Each number is 200 + 20 x the weight over its row's rms, rounded and kept within 0 to 999. Layers, rows and columns count from 0. The size before them is the row's rms in percent of the matrix's.

# layer 5 MLP down (transposed), 3072x512, rms 0.137, rows 738-756, columns 128-255
098,218,194,194,195,232,227,188,210,224,241,182,188,196,176,193,176,204,223,200,191,220,201,241,186,196,172,178,162,223,184,199,192,199,167,225,212,198,172,192,219,187,191,176,199,201,209,214,200,190,155,192,189,179,226,220,196,210,206,248,202,174,236,206,205,220,218,187,184,185,170,207,207,199,196,190,207,192,186,199,187,172,191,122,226,189,186,225,202,202,195,174,177,199,212,238,185,200,206,206,222,197,210,177,174,249,208,208,190,168,217,191,242,174,206,237,193,234,219,220,231,199,197,176,214,225,184,192,193
106,190,183,219,204,208,178,188,189,177,211,210,217,183,196,177,220,195,225,226,161,223,219,169,222,243,180,201,160,190,216,200,185,190,214,160,215,164,190,190,189,189,194,231,157,193,220,194,199,166,212,169,170,229,174,204,217,237,234,215,181,203,215,178,189,167,190,189,224,165,204,193,185,193,193,204,205,197,209,208,195,191,179,191,221,217,203,203,201,202,200,230,187,210,225,202,217,195,213,216,192,207,209,167,172,219,197,194,207,231,196,203,225,228,188,199,202,226,173,229,219,211,221,213,199,230,211,205,210
105,181,183,166,205,241,197,163,173,252,179,197,187,229,243,163,204,198,171,215,229,231,220,162,174,211,161,243,204,177,195,207,208,216,189,183,202,214,142,214,213,173,193,189,198,196,202,184,202,214,218,209,188,206,167,203,181,225,178,193,206,206,200,212,233,214,201,176,175,238,173,191,214,155,213,189,199,196,200,165,192,180,218,209,188,171,190,202,207,209,184,216,181,169,205,183,208,213,218,214,219,188,184,193,183,194,191,207,205,199,201,222,186,205,211,225,211,198,175,228,181,224,208,176,170,225,219,181,244
103,210,186,202,172,209,195,253,211,187,254,231,206,196,182,179,180,222,211,239,174,192,203,180,212,215,180,190,194,216,200,192,184,226,210,224,203,170,189,197,158,203,175,170,195,210,205,188,163,202,174,202,182,208,182,205,205,202,226,194,183,212,229,215,192,202,183,224,191,189,211,211,202,228,169,232,216,158,189,161,225,198,214,194,214,225,192,187,217,179,207,195,178,199,212,180,162,190,187,223,204,227,192,207,218,196,210,127,194,233,184,210,203,212,202,190,181,237,202,203,179,219,220,203,198,228,179,228,217
103,161,211,247,217,190,207,163,205,172,158,183,219,189,188,211,180,202,195,213,208,201,200,180,189,197,223,193,223,200,197,216,214,195,206,196,215,157,190,170,201,202,216,197,196,193,205,240,204,189,207,222,172,188,185,176,222,207,147,186,172,180,209,200,191,228,226,184,226,209,213,210,183,180,163,166,234,200,179,224,161,191,191,201,201,213,193,216,210,206,225,226,183,185,210,212,179,216,213,196,215,223,165,201,200,224,214,228,215,214,206,214,202,192,199,200,200,212,196,220,210,215,181,216,196,200,223,201,181
098,238,189,201,202,212,207,197,210,178,198,235,228,200,174,166,203,194,185,206,195,224,188,223,244,218,206,165,191,200,226,196,210,176,197,192,161,224,169,200,203,203,175,252,227,167,210,219,211,194,169,184,194,221,219,210,178,189,183,216,222,168,213,181,204,204,174,181,202,216,206,213,174,179,158,192,216,234,220,232,179,172,216,190,188,212,190,184,218,203,189,199,189,176,192,210,168,227,190,178,208,219,220,205,219,160,213,186,187,180,185,201,171,206,225,200,213,168,200,191,197,215,191,180,192,134,202,190,239
104,219,231,166,195,201,196,187,195,212,188,257,168,217,191,188,183,202,212,205,201,218,177,195,208,207,172,216,153,207,193,218,223,180,191,150,184,219,185,206,222,183,212,210,207,231,171,189,255,236,185,184,201,190,195,219,172,222,163,225,243,187,208,172,235,183,219,171,224,220,200,199,159,210,212,173,236,188,215,201,203,210,206,216,228,238,166,189,243,190,168,204,198,218,207,193,167,190,238,243,192,210,198,178,200,217,158,206,217,230,207,206,222,212,198,214,185,227,161,222,199,155,161,201,172,242,227,219,238
095,179,213,167,194,213,218,210,149,165,209,197,222,187,232,203,225,220,184,178,226,221,229,213,172,202,200,175,195,225,205,193,239,189,195,222,207,196,201,191,205,167,212,194,207,185,202,201,182,224,208,196,212,158,183,166,222,204,175,216,178,187,191,224,174,186,209,193,233,195,226,197,218,172,204,214,223,211,196,219,172,194,213,190,203,210,202,182,220,198,222,209,214,192,197,201,161,191,193,178,254,174,240,221,211,187,163,190,162,190,205,183,192,197,214,199,209,209,209,173,208,177,212,207,199,208,223,214,173
099,208,199,204,248,200,222,200,182,232,196,207,212,199,231,210,190,179,181,224,201,198,194,176,222,209,189,197,181,225,256,197,209,194,183,183,212,179,183,170,152,234,208,186,176,227,240,227,191,203,175,222,186,162,187,220,209,208,199,202,219,194,206,184,199,185,222,203,215,228,194,173,205,199,167,198,224,188,214,222,192,203,212,179,187,187,188,203,202,207,233,195,203,217,227,188,205,138,194,212,185,219,180,200,220,221,230,206,192,215,187,174,184,207,195,191,210,175,172,211,175,228,228,198,190,193,225,197,201
098,188,221,188,223,177,200,208,190,262,201,189,183,221,192,193,185,190,206,211,176,180,207,194,211,196,194,212,239,195,195,181,170,202,244,169,194,160,191,214,200,201,197,175,182,220,184,195,158,186,214,188,197,254,174,213,166,196,226,201,146,224,238,191,188,214,179,205,238,169,161,228,186,202,172,214,200,185,220,199,195,231,177,200,198,179,196,199,202,240,166,179,228,195,248,209,187,217,204,246,227,197,183,236,215,197,221,184,240,160,189,204,217,156,175,210,188,205,201,211,193,217,191,201,195,172,194,189,216
097,223,213,193,189,177,218,186,217,239,202,215,165,195,209,196,205,210,210,176,226,168,161,185,194,227,200,198,200,207,216,204,214,226,212,182,174,203,189,171,200,190,175,207,184,211,275,202,180,195,185,181,199,202,200,153,209,219,194,184,159,197,200,208,198,207,218,195,200,222,188,163,202,191,221,179,190,217,188,199,204,230,220,204,218,168,201,192,175,232,213,220,190,201,207,206,193,161,218,228,212,214,174,207,198,214,217,262,174,215,213,178,220,215,199,188,147,176,240,154,205,200,178,200,176,207,214,208,191
100,200,218,223,200,213,179,183,212,167,175,214,210,175,180,159,202,192,211,201,179,216,192,136,194,221,196,197,234,183,192,203,195,221,210,181,213,204,196,166,174,184,185,190,180,196,179,225,172,213,206,225,177,219,224,207,189,186,181,183,186,182,209,221,225,217,214,191,225,196,184,218,223,228,188,193,224,192,186,231,232,227,224,147,236,177,229,225,154,181,177,185,183,202,224,218,196,201,211,213,183,217,183,202,198,169,224,218,182,191,150,185,221,184,229,197,156,183,224,211,216,227,202,190,218,210,197,206,202
096,182,190,177,214,195,212,202,204,179,213,200,209,207,212,172,186,212,182,207,199,219,170,155,204,211,166,213,228,196,209,195,203,182,209,164,181,207,205,206,182,218,211,228,188,181,202,213,177,228,207,204,227,196,174,166,208,171,238,213,203,246,188,209,232,218,206,208,222,140,199,186,179,174,205,206,169,192,222,193,203,200,178,213,216,179,173,186,207,214,205,240,218,221,208,209,235,190,192,192,242,213,234,189,189,241,198,206,193,224,202,219,224,192,165,211,238,214,172,210,238,181,218,220,198,205,187,216,157
104,189,228,166,207,190,236,182,203,180,223,207,203,177,169,189,199,228,230,209,165,187,221,228,191,179,196,203,187,206,203,226,171,195,226,193,181,242,201,224,200,193,184,218,160,216,171,208,205,204,179,230,173,231,233,193,227,174,191,190,217,186,168,180,202,209,199,191,264,239,216,183,200,229,207,217,189,210,246,205,198,235,175,174,202,172,173,166,205,194,202,217,208,169,168,214,203,193,146,202,231,183,216,210,243,196,180,205,179,201,202,197,150,235,225,240,226,183,197,199,196,222,180,166,175,199,237,194,217
097,231,216,181,190,181,210,229,173,218,181,215,210,195,195,188,200,199,212,163,228,170,188,208,169,202,183,168,183,200,235,217,224,185,181,178,192,194,219,221,200,187,184,214,197,182,206,220,169,180,193,186,199,193,227,199,214,199,182,188,191,234,194,218,198,179,174,198,232,198,186,173,200,192,190,204,221,169,180,186,203,203,161,225,204,216,216,216,171,196,227,165,216,194,199,246,200,155,158,188,228,212,203,231,202,195,190,201,200,204,204,206,174,176,185,204,222,194,198,225,192,173,230,212,216,200,228,195,219
102,195,225,149,196,227,205,189,171,202,205,189,181,225,209,224,199,211,187,180,188,174,217,220,230,188,202,198,196,186,176,197,208,224,170,194,185,205,193,205,172,214,193,202,177,202,181,210,227,223,201,227,196,208,175,202,163,207,173,178,222,193,197,176,160,219,194,216,209,202,184,201,218,197,203,193,183,213,182,183,215,216,209,214,214,205,195,198,199,190,192,209,190,197,209,218,208,189,224,222,186,215,224,189,212,202,189,222,194,190,179,194,176,158,205,187,236,191,227,204,205,213,185,194,219,239,200,209,202
103,189,233,181,159,229,228,223,187,188,218,192,181,202,236,184,218,229,182,195,247,236,199,216,210,223,209,222,205,214,226,211,174,226,199,170,198,185,186,173,175,188,187,227,170,218,182,193,152,197,192,197,185,203,203,193,225,182,204,190,183,187,213,206,186,190,191,165,178,172,182,179,209,192,185,221,182,193,223,229,197,244,227,232,241,212,208,222,205,165,216,203,211,240,221,209,215,209,202,189,196,214,207,175,230,196,199,214,230,180,199,208,220,187,205,177,190,202,196,206,189,201,173,214,217,220,192,189,209
103,208,203,185,184,194,193,188,218,225,209,212,199,190,183,223,217,217,220,182,170,184,193,174,187,203,151,216,192,208,206,183,233,184,187,185,172,190,211,191,193,191,208,192,195,172,178,197,231,204,205,214,214,193,193,201,200,210,186,187,223,186,220,203,190,196,188,183,218,227,225,214,198,203,215,215,204,205,173,202,187,194,184,193,222,217,207,211,192,166,210,206,198,180,183,213,196,156,222,221,227,206,233,208,226,197,207,190,180,205,190,201,235,180,152,237,198,242,198,179,213,222,189,209,194,194,237,165,160
096,202,194,233,192,187,203,189,243,235,195,165,214,179,176,177,186,233,244,173,233,246,212,223,178,203,202,195,158,174,184,172,208,202,187,238,204,177,217,160,174,193,209,214,226,217,192,201,218,221,218,214,211,164,200,205,184,186,195,204,230,217,200,208,203,187,185,162,156,195,187,223,193,214,202,213,229,190,172,166,208,196,197,175,192,177,207,228,200,223,190,195,186,150,169,214,219,224,205,195,221,184,195,188,218,223,145,200,168,234,141,207,197,195,182,244,204,255,187,188,215,191,217,197,162,205,177,183,205
# layer 5 MLP gate, 3072x512, rms 0.141, rows 739-756, columns 128-255
106,178,205,187,231,162,204,210,209,216,221,183,171,188,182,220,177,215,189,223,231,223,189,196,208,190,238,211,198,213,178,224,180,186,216,167,210,196,197,204,215,216,202,176,234,224,181,201,221,180,183,205,198,200,188,191,177,217,197,196,195,166,198,195,197,166,245,180,169,221,213,225,219,152,179,195,195,193,206,190,191,198,215,185,198,220,199,225,159,169,225,198,192,203,194,247,221,220,215,217,215,229,181,187,212,200,214,219,228,203,206,233,169,177,195,160,230,199,185,227,195,185,179,195,183,191,194,221,229
100,184,194,187,174,183,223,232,263,223,179,235,191,172,176,193,192,186,233,210,195,168,219,192,168,216,181,207,235,196,174,164,183,224,224,198,180,215,186,162,197,222,205,190,209,176,225,202,196,193,200,235,192,156,200,184,206,201,211,207,208,225,199,223,206,233,199,171,163,168,214,200,222,220,198,213,207,173,224,189,176,186,202,187,176,200,174,185,203,224,202,191,190,194,235,209,205,210,197,175,183,229,166,229,199,164,202,213,202,209,215,200,228,189,152,189,207,185,199,208,217,169,186,215,246,205,239,171,227
097,173,229,189,199,179,184,190,206,199,192,195,205,186,234,193,197,206,221,191,207,231,231,218,194,206,201,186,226,220,224,190,232,226,198,208,203,227,191,194,155,184,218,198,197,194,189,185,176,181,185,183,215,233,205,189,194,205,198,218,183,164,206,198,188,188,241,181,206,184,199,167,206,181,194,170,226,173,202,189,177,199,226,193,191,167,192,195,239,190,231,178,204,173,207,176,165,195,147,225,205,200,213,214,194,189,233,201,227,190,203,200,178,192,196,226,217,232,209,180,202,169,191,212,211,222,226,184,221
104,211,176,176,165,210,207,186,196,213,240,225,184,179,181,209,198,193,202,180,210,203,164,200,190,202,188,194,209,176,172,181,194,198,208,189,179,170,195,214,208,204,190,207,183,213,247,188,201,189,164,190,212,185,209,224,212,196,212,208,224,223,220,213,200,175,189,208,204,223,210,196,186,198,212,209,241,213,235,196,204,188,183,181,170,212,191,213,205,147,206,156,175,184,190,169,201,187,183,212,199,193,221,183,196,202,207,239,177,215,205,147,185,184,207,226,203,201,201,180,211,218,214,234,197,208,179,196,205
096,199,172,203,177,188,176,206,204,194,190,206,226,195,164,185,171,207,195,217,205,210,188,171,215,215,190,240,172,162,206,212,190,193,212,180,164,200,171,191,188,198,219,219,216,195,216,201,224,200,230,182,207,170,240,182,163,168,231,155,230,230,210,149,211,177,189,205,169,207,199,211,214,186,203,166,212,219,201,209,177,187,201,221,216,183,185,201,234,201,248,213,228,180,212,200,219,198,184,187,193,203,220,212,264,189,188,170,255,215,174,209,219,195,210,200,204,185,165,208,253,219,177,223,205,182,202,197,235
103,212,183,203,209,197,202,192,203,208,182,136,205,180,168,182,252,219,187,200,205,190,188,228,235,203,199,191,188,201,206,214,208,202,209,210,224,170,187,192,207,249,185,180,214,172,213,204,188,184,186,218,185,201,200,191,211,160,184,209,246,175,197,198,192,213,203,202,220,141,201,193,205,185,182,198,187,174,194,216,239,197,198,181,171,208,192,191,186,187,214,183,229,191,187,226,202,191,207,189,188,213,209,202,186,196,207,165,199,175,214,205,165,208,220,191,178,215,227,213,216,198,229,218,217,186,202,223,214
105,219,198,221,239,170,205,191,211,209,232,197,183,193,222,212,227,188,203,183,176,169,183,228,171,208,200,229,223,181,215,191,192,210,200,192,153,206,212,178,203,202,188,178,208,202,185,218,254,216,202,190,227,202,188,215,204,188,211,183,190,180,140,223,221,227,184,216,187,161,220,227,201,182,187,178,234,207,221,171,213,195,198,192,204,199,185,257,190,191,227,178,169,225,164,160,206,203,195,179,176,180,200,205,187,202,195,217,226,237,201,204,189,170,178,223,189,205,152,212,215,224,172,200,245,213,187,195,189
096,175,189,194,203,230,233,208,192,202,160,211,208,159,220,212,197,161,182,177,213,195,201,196,181,212,200,196,216,205,257,195,219,206,191,199,256,218,214,172,189,185,202,218,207,213,171,238,181,178,159,206,172,172,216,208,191,189,212,189,179,212,221,192,184,178,168,204,212,198,215,163,207,229,203,185,190,225,207,185,208,195,175,210,191,187,212,153,203,221,214,162,192,177,195,182,182,178,244,205,184,225,168,205,217,192,203,161,199,230,188,185,231,199,188,211,174,196,189,184,195,188,187,235,220,209,195,216,182
098,186,175,179,206,147,209,189,214,208,191,189,229,198,200,200,187,179,172,184,188,180,218,186,203,211,179,194,226,202,219,223,188,200,186,170,192,201,176,189,190,176,184,238,214,210,189,233,201,195,168,217,198,188,191,166,183,197,166,210,180,207,210,233,174,197,162,196,216,179,228,187,226,237,245,191,182,177,195,223,211,207,190,184,213,190,212,214,203,173,226,229,191,168,219,195,211,197,194,216,193,212,189,183,212,187,203,224,189,183,173,220,203,173,208,248,210,214,231,226,168,201,230,228,208,227,214,194,230
100,188,172,193,211,195,240,170,172,202,195,237,212,197,210,192,231,206,239,170,229,216,184,176,219,180,229,198,206,217,189,205,225,203,206,199,184,188,191,198,192,226,185,206,180,210,245,181,197,191,216,202,196,226,181,199,174,211,185,207,194,195,172,191,209,181,242,186,209,149,210,227,184,179,169,184,169,191,211,209,203,172,184,205,180,216,174,197,191,166,181,181,195,186,226,212,183,215,194,213,161,218,206,182,223,172,207,214,198,174,199,171,180,248,212,211,220,187,219,203,187,181,207,214,193,183,222,208,202
096,167,225,211,208,184,212,188,184,194,192,192,217,206,257,230,195,188,228,181,205,208,202,207,131,202,230,201,207,219,183,195,198,233,225,238,206,204,193,194,214,217,191,179,210,214,212,166,205,182,226,200,202,177,197,200,223,203,244,178,225,213,189,221,189,196,198,189,212,194,219,194,193,241,216,197,198,220,234,207,194,204,179,207,215,171,187,233,164,222,244,214,192,195,208,209,198,204,208,183,185,173,221,213,182,220,180,184,203,200,203,199,215,184,170,216,200,188,222,181,221,232,211,223,173,172,230,208,182
093,158,208,201,183,160,204,184,215,171,197,172,216,207,229,183,198,214,241,209,233,180,196,211,187,202,191,196,187,205,214,193,204,210,206,187,206,178,169,219,196,204,204,203,157,199,221,189,203,227,147,187,194,205,205,179,224,233,218,197,192,189,168,205,237,183,200,184,220,206,213,199,178,227,205,196,210,202,194,192,217,187,211,245,258,208,202,202,193,179,216,161,192,220,224,181,227,183,209,200,188,233,229,168,237,192,196,168,203,186,235,223,217,171,214,189,207,196,228,259,220,192,186,182,198,212,211,192,205
097,207,186,188,192,221,205,194,207,173,182,191,234,204,222,180,206,175,161,226,217,176,225,203,200,186,187,205,223,195,189,206,223,171,182,207,190,182,231,217,196,198,247,191,169,194,209,217,193,219,184,190,195,204,212,225,172,187,222,192,212,205,233,204,188,179,227,198,159,198,206,207,181,229,198,198,214,204,211,222,145,194,178,190,173,194,200,174,189,174,154,147,202,168,173,198,207,190,183,232,184,212,213,220,222,180,202,214,191,195,228,224,232,247,206,239,200,222,208,206,205,214,186,183,188,201,234,201,167
092,214,194,178,202,244,184,184,198,231,193,221,202,191,214,197,186,205,232,223,203,177,198,199,185,178,172,201,208,205,171,202,246,177,211,218,183,194,203,169,179,206,199,206,194,195,224,181,194,216,175,203,242,211,176,176,194,181,188,195,182,222,190,157,175,195,227,232,201,179,222,198,186,167,213,209,206,204,211,204,227,178,221,212,233,218,210,212,185,200,135,225,182,238,232,224,205,190,175,163,219,189,199,201,160,199,202,188,199,186,185,187,229,246,219,193,198,190,212,175,179,186,212,201,219,200,214,213,222
104,194,187,205,241,132,211,161,174,194,183,162,204,193,181,193,176,210,216,201,205,203,211,204,200,211,231,200,180,213,172,190,169,208,213,207,218,200,177,198,177,211,175,224,164,191,202,188,191,169,211,188,215,203,216,207,200,167,205,211,203,211,182,213,171,206,232,182,180,195,207,193,201,219,193,223,242,227,192,220,230,190,210,195,177,212,175,193,201,201,197,174,218,200,174,214,207,205,184,236,198,184,222,171,200,199,212,205,176,229,175,228,191,200,196,179,189,246,221,203,227,207,199,215,231,217,183,201,214
110,201,192,251,189,208,230,215,220,242,203,197,212,188,237,204,186,229,186,170,200,185,210,203,178,220,206,202,220,189,195,187,174,192,231,201,158,208,215,200,216,190,174,231,227,185,222,208,244,182,208,208,190,182,152,190,215,225,214,199,174,185,192,185,199,198,192,138,184,219,200,217,234,189,182,197,199,204,229,206,242,188,216,188,231,201,210,208,180,203,247,180,196,170,188,228,212,211,230,197,215,194,149,195,205,208,205,220,211,235,238,202,187,224,205,215,166,166,201,196,203,184,203,227,178,179,173,194,197
102,191,214,211,204,189,213,166,169,206,210,193,196,224,204,207,181,209,215,158,191,184,207,214,215,243,184,184,205,195,213,168,215,198,171,230,217,212,202,208,208,229,195,209,175,199,225,202,211,175,177,211,160,236,206,160,182,181,200,201,215,174,214,204,241,195,165,199,216,212,201,163,212,210,213,215,190,194,218,196,197,187,171,197,206,202,221,202,201,185,222,228,205,167,177,195,191,187,150,205,169,178,200,218,184,199,198,168,191,195,231,145,231,196,210,201,200,187,224,199,244,191,208,215,204,217,187,184,154
104,207,204,220,194,192,171,194,190,201,180,232,208,191,202,217,181,178,189,200,205,219,211,196,203,196,222,159,214,156,202,241,207,196,164,220,214,180,219,137,219,210,203,196,229,186,217,219,210,165,189,209,200,191,200,171,200,206,188,186,194,231,204,171,209,233,199,172,189,140,197,206,173,218,194,182,190,218,162,213,167,231,237,224,237,219,201,239,190,213,166,205,210,194,200,252,228,190,193,195,218,195,196,164,188,202,178,201,214,169,204,219,152,183,207,203,207,166,182,206,217,165,199,191,204,192,205,195,181
# layer 5 MLP up, 3072x512, rms 0.141, rows 739-756, columns 128-255
099,163,230,233,206,177,202,193,198,232,214,183,210,188,214,206,216,191,208,206,212,180,197,211,189,196,193,208,213,194,229,193,193,198,215,183,174,189,175,185,210,230,198,215,207,201,204,193,190,187,194,221,205,226,230,180,209,175,210,215,198,173,218,202,190,193,224,181,184,194,201,205,200,205,182,180,204,189,198,205,187,217,244,187,163,183,182,186,147,174,192,201,195,226,229,189,233,207,180,245,191,177,202,179,257,203,186,164,181,194,193,209,169,195,209,232,194,200,173,221,168,193,217,199,179,195,149,205,210
106,238,225,199,220,215,188,194,180,189,200,178,195,212,174,188,204,188,218,203,226,193,200,184,182,191,273,218,177,219,173,186,181,221,213,186,203,163,227,230,166,199,187,182,221,199,217,226,240,217,196,204,228,233,199,198,195,227,180,218,203,165,220,183,229,217,203,194,194,197,199,214,161,223,187,175,203,204,205,210,208,210,167,202,183,204,206,184,207,227,197,216,224,196,188,220,212,227,199,201,246,231,205,201,171,217,199,181,194,232,187,184,195,204,221,213,180,211,204,220,205,238,237,228,236,227,196,209,170
098,214,215,220,185,216,223,197,197,225,199,230,222,209,177,217,202,186,202,180,166,149,167,207,185,186,231,218,189,189,165,155,217,175,191,156,153,198,179,194,188,186,201,226,181,200,167,199,194,205,167,229,226,180,196,184,218,183,173,174,169,211,215,185,199,221,186,265,236,201,213,229,166,201,178,223,163,191,219,194,209,183,209,208,162,214,209,219,183,216,216,225,207,235,164,201,217,174,252,146,187,235,223,222,220,202,224,206,179,238,196,175,220,197,216,175,223,215,232,216,175,182,219,217,206,221,211,212,222
097,206,188,220,198,187,212,197,177,173,179,191,205,224,222,241,211,222,215,208,168,176,210,184,192,198,221,168,188,203,188,175,176,254,207,172,173,221,204,207,166,209,213,240,189,198,205,175,186,193,213,210,200,224,174,209,190,208,178,207,200,194,182,204,181,178,202,226,205,200,198,196,215,223,202,199,183,201,202,216,192,224,197,230,169,246,179,190,189,219,183,126,207,184,209,205,234,212,210,204,172,179,270,224,193,194,183,219,187,178,202,159,189,211,165,213,191,173,191,220,207,208,209,189,210,156,169,207,213
097,165,221,175,149,193,208,224,204,170,220,208,173,249,200,224,195,180,205,205,188,177,232,213,180,190,177,181,244,233,187,203,203,199,218,197,192,181,205,201,186,185,202,170,163,196,226,207,201,196,218,222,217,230,206,186,216,213,186,231,202,215,191,191,194,200,208,230,236,197,200,174,188,192,222,210,181,231,200,181,230,195,199,212,174,213,169,215,197,191,184,225,195,196,203,206,217,244,229,209,204,195,207,207,251,225,180,213,202,222,187,190,190,195,203,204,201,205,196,196,214,216,199,209,204,198,224,220,161
102,194,154,254,165,143,216,178,207,201,198,190,202,171,197,192,190,159,221,199,190,205,218,215,215,184,166,180,204,209,179,227,183,188,203,208,192,198,178,203,210,189,238,216,206,229,195,197,233,187,217,203,209,212,219,195,187,170,215,173,174,183,209,247,153,219,165,227,200,201,199,214,212,187,210,197,179,180,198,198,218,212,194,231,230,190,189,239,196,226,227,221,185,199,172,195,238,210,180,226,168,240,195,224,201,203,196,181,174,177,218,170,184,199,235,172,206,199,239,253,172,176,225,195,214,235,215,188,215
098,180,205,198,183,184,201,179,206,202,197,197,218,215,197,190,186,158,203,205,201,240,202,217,226,167,189,206,172,219,212,162,201,194,204,209,192,193,214,202,202,183,180,215,245,202,200,215,235,196,163,199,213,219,179,189,170,192,196,192,207,236,214,123,188,153,211,225,227,210,228,209,195,217,178,173,190,244,221,185,176,201,190,227,154,219,200,216,180,243,180,208,202,165,198,217,202,208,193,211,194,193,238,219,222,167,181,182,208,194,175,199,209,218,216,221,199,203,223,183,184,233,215,233,219,217,198,225,210
091,179,155,220,219,196,214,188,213,171,195,186,203,218,187,193,195,218,191,188,240,181,199,211,195,211,201,199,174,205,145,178,164,225,169,208,178,232,212,241,200,198,189,185,185,184,218,203,193,225,183,183,187,191,240,219,222,198,223,209,157,186,164,191,187,193,165,192,200,197,181,201,215,199,226,175,195,197,186,212,174,211,175,205,207,182,204,222,196,175,197,256,207,204,220,219,211,225,228,242,197,187,225,198,220,186,195,214,167,180,190,170,168,177,218,236,185,173,207,181,190,218,203,178,196,177,220,182,184
098,185,198,195,179,211,207,178,223,198,222,186,199,166,184,201,204,189,181,211,205,194,210,183,244,221,206,232,181,221,185,244,183,207,142,165,195,203,197,210,211,168,192,180,212,198,200,184,219,236,199,209,203,220,231,190,228,186,161,202,198,198,200,239,210,175,213,194,209,253,239,164,211,207,211,216,178,183,195,198,212,217,229,214,203,208,169,193,196,185,207,190,192,197,209,211,181,185,163,181,159,202,184,188,222,157,215,224,195,236,195,182,214,207,208,202,195,210,202,194,181,213,179,198,184,231,172,204,175
100,172,188,211,208,178,221,211,183,170,190,188,181,200,232,181,209,192,194,156,243,210,216,206,219,185,186,178,212,247,217,207,217,172,226,195,198,208,196,201,209,176,208,158,211,197,183,197,187,177,220,188,220,200,206,211,180,209,235,191,238,181,199,185,195,193,207,194,175,194,216,166,193,201,188,205,237,201,204,156,223,217,198,167,172,210,203,181,192,189,200,206,206,194,169,215,169,191,209,186,178,187,196,179,191,176,171,164,186,190,210,199,220,249,196,158,197,202,213,228,189,200,204,217,220,193,214,186,192
102,201,168,201,187,171,187,171,185,197,197,209,210,204,193,214,190,205,198,142,182,170,223,211,228,212,189,196,172,161,190,182,218,198,188,228,190,224,193,232,180,220,196,203,207,189,215,195,202,157,196,206,202,216,196,195,206,195,242,184,215,209,209,208,212,192,162,216,227,182,242,205,174,189,214,224,190,205,238,204,148,201,204,251,189,203,191,187,232,200,209,163,179,211,190,198,195,225,200,223,218,201,203,165,192,231,217,236,191,212,222,213,171,188,202,227,231,214,226,203,205,219,184,179,209,174,198,230,213
095,193,193,209,214,201,218,173,213,179,207,215,213,201,207,224,215,224,165,206,181,188,184,185,191,222,196,183,179,215,193,188,220,183,209,195,220,229,194,212,227,222,190,205,208,179,193,166,211,249,233,200,162,237,188,204,196,235,194,208,171,225,189,191,184,187,223,174,191,175,196,179,202,212,212,211,191,172,206,206,197,177,220,199,188,204,232,187,190,213,192,221,197,225,183,170,251,199,188,184,185,227,178,196,192,185,192,201,207,219,188,216,203,172,193,204,171,184,207,202,221,195,181,172,240,183,174,249,188
099,222,193,196,211,175,171,205,189,172,184,205,202,183,221,222,234,204,186,207,196,191,207,201,192,157,199,209,190,195,183,188,183,241,214,182,173,211,224,226,190,183,197,218,195,217,200,219,216,144,222,210,226,204,200,190,199,229,191,188,207,200,205,207,198,200,204,176,167,208,188,170,210,207,216,195,163,226,199,198,256,204,210,232,213,175,218,252,194,206,162,186,223,199,228,186,261,199,205,147,194,206,229,222,225,210,213,185,207,222,194,174,171,209,219,195,218,209,180,181,217,170,228,185,209,169,187,217,213
094,190,181,174,219,168,167,197,219,216,217,211,220,206,186,178,185,206,211,184,193,193,189,201,219,189,189,196,160,200,183,205,222,171,223,184,208,185,179,217,213,190,220,206,211,183,225,207,214,191,221,191,201,176,211,206,279,179,189,205,199,196,204,207,181,234,210,220,217,186,207,180,176,236,190,183,181,221,174,186,184,215,198,183,209,182,201,220,186,220,187,201,197,238,181,157,187,177,210,181,212,176,196,209,192,238,201,194,189,229,232,177,219,198,164,210,183,225,166,208,207,171,219,186,199,208,182,216,261
101,175,211,182,199,176,216,187,218,196,219,185,165,197,199,179,229,210,220,191,193,206,177,209,174,235,186,205,185,216,205,216,237,186,210,192,198,212,205,183,192,209,229,180,210,190,190,174,194,212,197,177,179,199,208,192,215,211,159,188,184,177,191,249,218,228,205,215,186,221,197,209,211,210,205,230,160,192,203,202,228,208,188,228,206,180,216,203,156,190,196,205,219,165,212,190,216,175,209,202,215,216,192,230,207,254,204,220,203,164,237,202,168,194,197,182,212,229,232,206,180,216,188,174,179,243,197,230,169
107,216,195,205,188,216,203,205,199,229,205,156,180,221,232,172,173,189,225,185,217,182,230,204,206,222,196,190,180,203,216,207,200,205,197,172,182,196,198,227,176,196,209,233,180,215,207,217,203,196,191,215,197,212,177,188,217,189,204,228,171,175,188,177,194,198,177,210,190,215,205,186,183,200,172,229,161,197,193,206,208,236,203,186,185,220,169,206,200,183,208,210,201,200,201,199,218,219,180,189,186,190,185,214,195,209,182,229,245,187,222,236,197,217,212,208,212,207,216,168,210,189,182,181,207,195,175,205,198
096,210,231,200,213,202,195,176,211,184,204,191,182,231,209,172,206,208,164,207,212,191,218,219,180,156,237,161,186,183,202,169,187,196,192,186,170,235,210,190,211,205,218,200,204,200,205,179,176,223,187,215,188,189,151,185,193,218,189,190,198,177,198,220,214,201,217,230,144,195,173,173,198,221,212,185,205,151,155,187,193,158,201,203,201,167,181,181,169,218,195,201,142,246,207,202,187,226,207,197,199,212,199,191,194,212,194,215,207,230,230,215,202,199,194,221,187,212,182,225,225,198,205,204,167,200,182,235,206
100,159,188,199,205,193,224,213,165,199,188,215,222,222,222,230,184,152,201,199,223,226,196,199,228,205,195,232,270,228,214,221,193,176,242,185,162,184,221,186,210,238,195,220,185,214,214,202,195,213,199,180,226,215,179,176,206,185,222,185,197,197,219,197,211,193,170,208,212,194,191,197,181,206,205,216,217,205,204,184,172,208,234,225,215,187,225,206,208,180,206,227,208,173,203,166,211,221,199,191,231,182,186,207,207,251,167,205,169,211,213,149,204,199,166,220,190,203,231,213,192,194,211,210,217,209,214,219,207